Weights of a small GPT-style language model, trained from scratch on English Wikipedia.
Training: a variant of SOAP for these matrices, 98M tokens, 6415 steps.
Each number is 50 + 15 x the weight over the matrix's rms, rounded and kept within 0 to 99. Layers, rows and columns count from 0.

# gate: layer 2 MLP gate, 448x192, rms 0.156, rows 51-56, columns 0-191
# up: layer 2 MLP up, 448x192, rms 0.147, rows 51-56, columns 0-191
# down: layer 2 MLP down (transposed), 448x192, rms 0.142, rows 51-55, columns 0-191
gate51:36 32 53 49 23 47 31 45 55 39 22 47 71 61 50 60 29 43 32 72 12 65 74 15 79 59 56 62 69 83 73 56 49 46 42 77 57 12 60 56 55 31 66 66 39 26 44 51 61 46 37 61 62 70 32 54 41 41 71 75 41 47 44 36 74 42 63 64 71 28 50 61 21 00 66 43 34 59 64 65 31 54 45 66 37 46 64 56 48 38 65 66 71 40 52 54 46 68 50 39 27 60 53 40 64 47 42 66 07 72 49 35 63 48 32 41 53 42 54 09 74 76 35 80 27 75 50 36 49 48 32 97 12 64 30 35 48 60 56 52 36 64 21 63 42 47 84 57 59 49 45 76 62 37 20 19 60 65 62 59 70 28 59 35 64 56 52 41 55 60 47 64 49 56 40 55 35 50 48 29 75 49 36 75 54 50 63 72 26 60 32 57
up51:56 83 48 26 30 42 62 55 44 19 57 36 52 42 41 54 68 75 68 36 59 65 64 46 16 31 47 43 44 35 38 52 49 58 36 53 37 43 61 61 31 46 31 37 75 37 26 51 71 47 51 53 20 40 54 60 53 87 70 62 55 46 67 35 63 26 51 43 54 51 50 45 54 42 66 49 59 37 69 36 51 66 46 69 43 59 51 62 52 57 81 20 43 35 39 67 58 27 64 48 65 49 40 50 76 47 56 68 40 34 35 49 65 64 75 72 26 48 68 56 23 53 48 26 58 42 27 13 41 32 54 25 75 18 44 16 40 61 42 42 57 21 35 53 36 34 28 64 34 58 41 45 38 89 50 55 69 54 37 26 68 51 46 45 44 76 52 38 28 52 53 45 66 67 81 46 35 63 63 78 58 81 45 31 35 47 22 53 36 46 33 58
down51:57 30 37 65 51 36 61 88 45 34 64 30 42 62 50 45 25 28 00 45 38 64 26 34 23 33 45 31 55 69 45 49 50 54 66 04 69 28 36 56 60 57 44 70 61 64 77 65 46 23 61 20 69 42 26 42 45 39 45 48 46 65 49 45 44 94 24 80 51 33 43 77 81 75 60 13 54 44 49 41 40 61 58 45 68 29 76 37 61 47 42 42 57 26 51 63 68 35 52 50 63 73 52 41 48 44 37 41 68 49 47 41 48 30 61 49 41 45 53 41 44 51 55 47 39 83 57 44 57 22 32 35 47 41 52 45 48 66 39 48 47 35 50 32 66 58 30 31 60 38 56 42 47 46 59 62 63 56 49 52 53 37 26 64 76 53 43 69 56 40 94 68 72 34 39 63 47 46 42 34 45 32 76 41 48 50 55 51 54 37 44 44
gate52:48 56 67 58 69 66 49 35 55 31 28 68 50 44 50 33 55 56 65 26 38 40 59 63 43 33 47 27 57 70 49 39 47 34 60 39 51 48 62 50 52 55 67 59 29 54 36 64 51 32 58 50 21 54 46 58 45 66 41 58 66 39 73 58 48 67 49 59 20 02 25 53 61 40 48 16 36 72 21 29 24 32 63 48 38 73 68 49 46 45 62 29 43 60 54 41 40 54 58 46 42 53 46 21 77 30 80 64 49 59 30 61 43 36 73 60 46 60 81 17 56 67 45 50 37 33 41 95 43 29 13 49 60 62 46 57 92 49 54 56 48 42 43 43 47 42 38 27 46 31 57 55 22 53 54 43 54 57 74 68 66 64 33 39 57 39 55 51 34 76 38 68 76 45 65 44 31 53 29 36 60 83 46 59 51 55 32 26 22 84 22 37
up52:46 51 53 46 62 35 54 20 17 61 44 47 62 66 80 69 59 52 22 48 50 59 48 60 72 46 42 50 16 39 52 79 67 65 81 40 11 50 49 54 51 47 41 22 24 42 45 24 64 37 60 45 78 47 48 94 60 32 56 24 39 82 36 19 26 41 56 51 48 30 44 69 70 26 63 57 24 32 33 61 42 45 43 36 34 58 65 80 41 61 66 46 44 58 67 75 49 45 49 65 42 47 37 49 40 79 37 39 37 59 63 54 58 31 65 64 50 58 60 77 47 56 54 46 51 36 72 55 64 89 54 72 68 56 25 44 64 28 41 01 54 52 91 64 47 52 52 30 24 44 65 44 73 61 55 60 58 42 73 36 66 40 29 57 33 58 17 21 51 42 54 50 69 40 47 31 32 58 66 67 55 54 88 60 30 76 56 27 19 51 63 45
down52:79 68 79 47 48 62 61 43 75 49 33 29 52 51 87 62 78 58 59 40 49 48 39 46 46 62 68 45 47 73 35 75 39 44 59 46 37 32 55 33 12 52 58 51 91 58 55 54 36 66 48 29 47 52 17 59 49 62 43 76 44 20 67 60 33 43 83 84 48 55 58 46 44 38 53 56 50 54 79 58 37 52 56 41 65 80 34 40 52 32 65 48 53 52 39 41 42 84 59 76 39 47 50 69 61 19 45 52 66 55 50 60 74 56 71 55 41 61 50 71 58 52 16 45 76 65 05 55 53 79 17 34 68 42 35 40 69 44 31 60 46 41 54 30 44 31 68 33 40 43 68 81 57 47 64 54 52 65 40 44 50 73 31 46 58 70 81 49 56 68 55 66 43 58 75 49 63 47 21 43 53 72 51 67 35 30 47 58 48 58 19 48
gate53:45 42 43 70 56 61 31 34 40 26 50 46 28 50 56 39 25 56 43 59 44 27 65 38 57 39 43 21 31 74 29 37 26 78 58 54 40 50 88 58 50 41 62 44 54 48 42 70 53 61 43 32 63 59 59 59 76 41 26 48 58 47 26 66 36 34 68 37 58 50 21 54 46 37 52 43 54 40 60 27 55 24 35 56 39 65 43 32 54 17 56 57 59 45 35 45 48 58 74 59 48 69 45 54 65 33 47 79 50 84 68 46 29 57 42 56 54 44 71 80 54 33 38 60 28 47 42 47 32 56 31 45 33 48 61 56 82 34 43 49 75 64 55 47 34 46 48 74 69 41 38 45 34 75 39 55 54 41 43 67 40 41 64 43 68 47 67 43 13 66 25 42 61 51 53 52 36 52 42 43 38 39 59 54 61 46 49 56 61 74 51 58
up53:75 42 60 38 54 45 50 38 73 51 35 50 46 72 46 56 32 60 68 38 74 67 45 62 47 42 23 60 58 58 64 51 44 39 69 66 61 33 55 64 47 67 49 76 44 62 07 56 62 57 50 37 40 26 55 20 30 53 36 50 59 65 65 61 49 56 46 48 56 63 24 65 58 45 27 52 38 35 45 62 51 78 35 50 36 58 46 66 62 25 58 52 53 25 81 30 51 31 61 45 59 65 38 61 61 54 57 47 66 55 25 50 43 59 45 50 39 24 25 54 44 23 65 32 30 55 81 52 58 31 41 69 58 52 31 52 50 47 61 51 54 32 24 54 62 51 34 51 56 32 56 48 49 11 37 52 49 75 59 57 55 69 39 44 46 48 64 60 34 42 46 33 67 55 52 62 30 67 55 50 68 31 59 23 41 78 56 49 17 49 52 45
down53:53 66 46 36 47 48 54 68 59 62 50 46 62 30 53 50 61 46 44 64 30 56 11 52 37 41 49 43 27 46 54 65 52 45 87 48 36 60 44 36 21 51 58 39 47 31 51 48 37 49 58 32 30 63 43 52 70 42 56 67 31 49 35 70 57 38 33 53 13 86 44 31 61 33 26 40 50 51 68 49 54 55 56 52 68 46 58 86 37 50 51 61 21 42 50 62 28 58 40 61 29 57 64 49 51 53 42 18 65 41 91 56 55 43 49 59 66 59 70 10 63 60 54 31 56 38 61 60 53 61 34 39 59 71 44 59 36 48 45 42 24 44 80 44 33 45 32 63 26 77 58 49 38 63 53 60 21 58 32 55 53 56 39 53 42 51 47 59 69 48 56 64 29 59 45 50 48 50 61 70 65 30 21 44 29 33 46 44 41 57 56 43
gate54:47 66 30 49 80 34 61 28 58 30 36 52 89 46 69 32 56 59 43 45 49 72 57 43 26 35 38 52 46 78 32 63 61 50 65 67 52 60 76 28 51 57 54 50 20 33 64 22 93 40 40 32 59 69 55 35 48 33 70 51 54 55 83 52 53 65 53 47 59 53 44 50 47 64 48 52 49 12 50 47 41 43 61 21 74 41 54 37 43 32 62 72 43 73 60 52 29 55 67 59 36 39 34 40 64 63 64 45 28 23 42 45 46 58 76 50 58 29 56 33 20 81 55 63 46 40 51 74 32 46 54 52 72 52 79 32 43 51 53 57 25 52 29 39 57 74 55 59 55 61 46 38 61 73 46 53 58 45 42 96 38 71 48 47 45 38 60 32 58 54 45 49 63 67 58 61 70 40 53 45 63 39 58 55 72 55 34 35 21 65 44 50
up54:50 34 49 61 53 48 54 49 34 62 78 71 32 37 32 60 36 71 51 27 44 48 51 55 49 55 56 67 35 61 63 57 34 25 34 52 47 37 52 69 30 66 57 33 35 63 50 67 28 51 78 38 42 48 36 54 51 69 51 63 43 48 59 61 64 51 48 50 34 42 18 75 30 73 56 73 75 53 68 11 71 28 41 69 15 64 43 47 63 73 53 59 46 12 69 54 36 69 34 45 60 49 58 46 46 73 66 51 54 45 59 37 61 67 72 71 45 61 65 54 26 37 35 69 49 52 85 48 56 66 10 43 65 72 50 50 46 72 43 47 65 74 39 41 66 64 61 71 77 60 69 54 52 66 56 34 62 48 58 39 49 41 62 63 40 47 42 65 63 34 51 54 38 43 54 50 26 84 52 50 29 63 47 69 47 40 51 31 49 52 49 74
down54:21 31 48 67 35 47 68 46 74 21 23 81 60 57 23 47 87 54 53 34 48 80 66 46 46 29 55 40 34 70 38 48 54 51 51 54 52 59 66 38 63 52 26 51 20 68 63 45 78 61 46 55 68 52 33 33 26 47 32 55 50 42 40 44 52 68 52 47 46 33 49 34 51 27 83 55 39 13 55 54 64 57 48 40 45 64 41 51 15 68 64 39 37 69 62 46 65 85 94 71 62 38 66 44 62 30 48 54 52 75 28 44 23 65 60 62 62 71 55 56 23 71 62 45 27 43 46 50 46 46 77 70 41 59 12 47 66 39 37 46 50 39 36 69 40 36 30 63 63 58 51 53 45 56 54 40 50 49 48 48 41 90 47 63 45 49 53 30 67 52 41 59 47 38 57 60 49 50 21 39 36 41 33 50 43 49 68 40 66 50 46 62
gate55:09 83 31 31 58 33 38 45 41 44 49 28 29 74 29 37 73 26 43 76 70 77 46 73 46 55 56 44 45 54 25 60 41 54 36 65 43 47 64 50 63 58 61 71 54 69 64 55 55 58 49 59 54 30 43 37 53 59 73 62 48 58 57 45 55 47 71 46 14 52 58 70 75 22 55 78 42 52 58 64 32 70 65 59 44 59 37 51 79 52 62 50 71 18 46 61 55 40 33 51 41 20 56 49 50 54 52 54 54 45 71 67 46 68 67 56 55 65 28 34 58 51 52 23 52 65 64 41 68 48 69 69 30 54 73 55 57 71 16 42 68 65 13 71 55 52 38 36 73 52 50 51 59 45 05 78 50 54 34 36 53 53 48 42 49 38 53 30 40 51 64 42 52 43 26 35 65 30 69 48 35 54 54 57 52 49 55 55 29 63 35 62
up55:35 44 52 45 56 60 31 54 55 50 56 68 56 58 36 28 56 40 42 51 43 67 54 62 55 54 58 43 40 56 48 43 50 51 35 62 34 31 50 63 47 83 56 57 65 64 42 68 45 40 74 16 35 31 85 45 66 69 53 37 28 36 42 20 41 38 37 50 44 45 50 67 84 49 49 25 64 57 44 41 50 53 53 36 71 32 30 41 41 66 69 29 51 14 66 62 59 55 59 31 09 52 49 43 44 35 53 18 28 25 58 70 36 50 44 17 49 49 52 46 71 60 47 50 42 45 48 56 70 50 70 65 81 41 55 36 22 52 28 74 83 59 46 40 31 34 30 34 69 39 74 38 47 33 48 52 34 59 59 44 54 60 56 57 49 71 30 65 43 37 69 64 58 50 45 47 45 61 63 47 57 29 42 64 74 42 39 08 33 61 55 74
down55:36 52 40 54 57 85 75 51 37 56 51 58 95 70 47 31 22 35 40 63 55 51 59 72 56 21 41 74 50 57 66 54 42 50 61 62 47 14 66 30 45 48 42 48 76 61 72 61 69 63 51 47 59 48 59 15 16 39 47 58 48 74 42 52 52 52 38 55 66 57 29 71 76 38 33 74 54 43 44 33 62 58 48 43 77 44 48 27 43 70 45 71 52 51 64 57 41 51 48 52 44 37 43 62 18 37 37 32 57 65 38 34 80 29 45 52 72 63 61 30 47 71 45 58 26 46 37 42 70 27 49 42 24 54 77 60 56 31 59 42 62 49 33 58 59 47 46 42 30 76 52 34 55 42 41 81 58 57 75 35 58 24 29 51 69 64 50 50 57 77 51 32 54 79 31 50 25 42 43 45 34 73 27 61 55 68 72 61 44 53 61 62
gate56:35 07 40 48 62 45 34 49 19 64 39 50 49 62 37 36 52 18 64 52 41 46 40 61 56 67 43 44 82 62 64 43 33 42 33 50 53 29 73 59 58 43 46 22 53 47 17 46 51 15 65 54 71 39 67 39 76 30 46 69 58 63 67 43 48 33 65 28 59 59 69 66 44 55 43 60 44 37 50 36 45 38 51 55 45 67 62 19 45 61 28 55 26 46 64 50 34 83 48 70 15 49 42 61 62 53 71 66 47 55 50 48 51 37 61 73 38 51 48 68 61 45 57 49 42 38 48 74 42 43 40 38 33 35 51 32 52 30 43 35 83 63 45 48 54 50 34 63 48 76 58 66 36 47 71 41 65 63 55 65 32 42 29 30 50 30 53 36 41 67 26 41 37 35 59 50 16 43 69 41 41 63 58 41 43 66 49 16 26 47 36 75
up56:67 53 34 52 64 68 82 45 56 53 67 40 37 60 69 57 35 54 56 56 67 36 39 39 70 61 51 48 62 32 52 42 66 48 54 38 66 35 61 51 36 61 72 56 46 61 47 28 75 59 77 49 42 72 36 53 32 58 41 52 62 66 17 53 74 65 28 80 45 62 33 39 57 40 37 57 38 66 43 49 66 71 46 34 45 47 59 61 57 57 54 44 48 28 41 39 52 50 49 38 58 33 28 62 38 52 42 41 56 50 51 49 55 50 43 28 44 22 62 31 63 61 56 47 52 37 53 53 64 39 50 38 56 66 30 39 62 60 75 20 36 36 31 41 41 41 27 61 27 13 70 28 44 25 75 73 49 66 66 67 24 66 40 47 56 74 65 53 37 40 50 67 77 41 48 02 63 22 59 16 16 40 73 30 28 49 26 70 45 46 52 52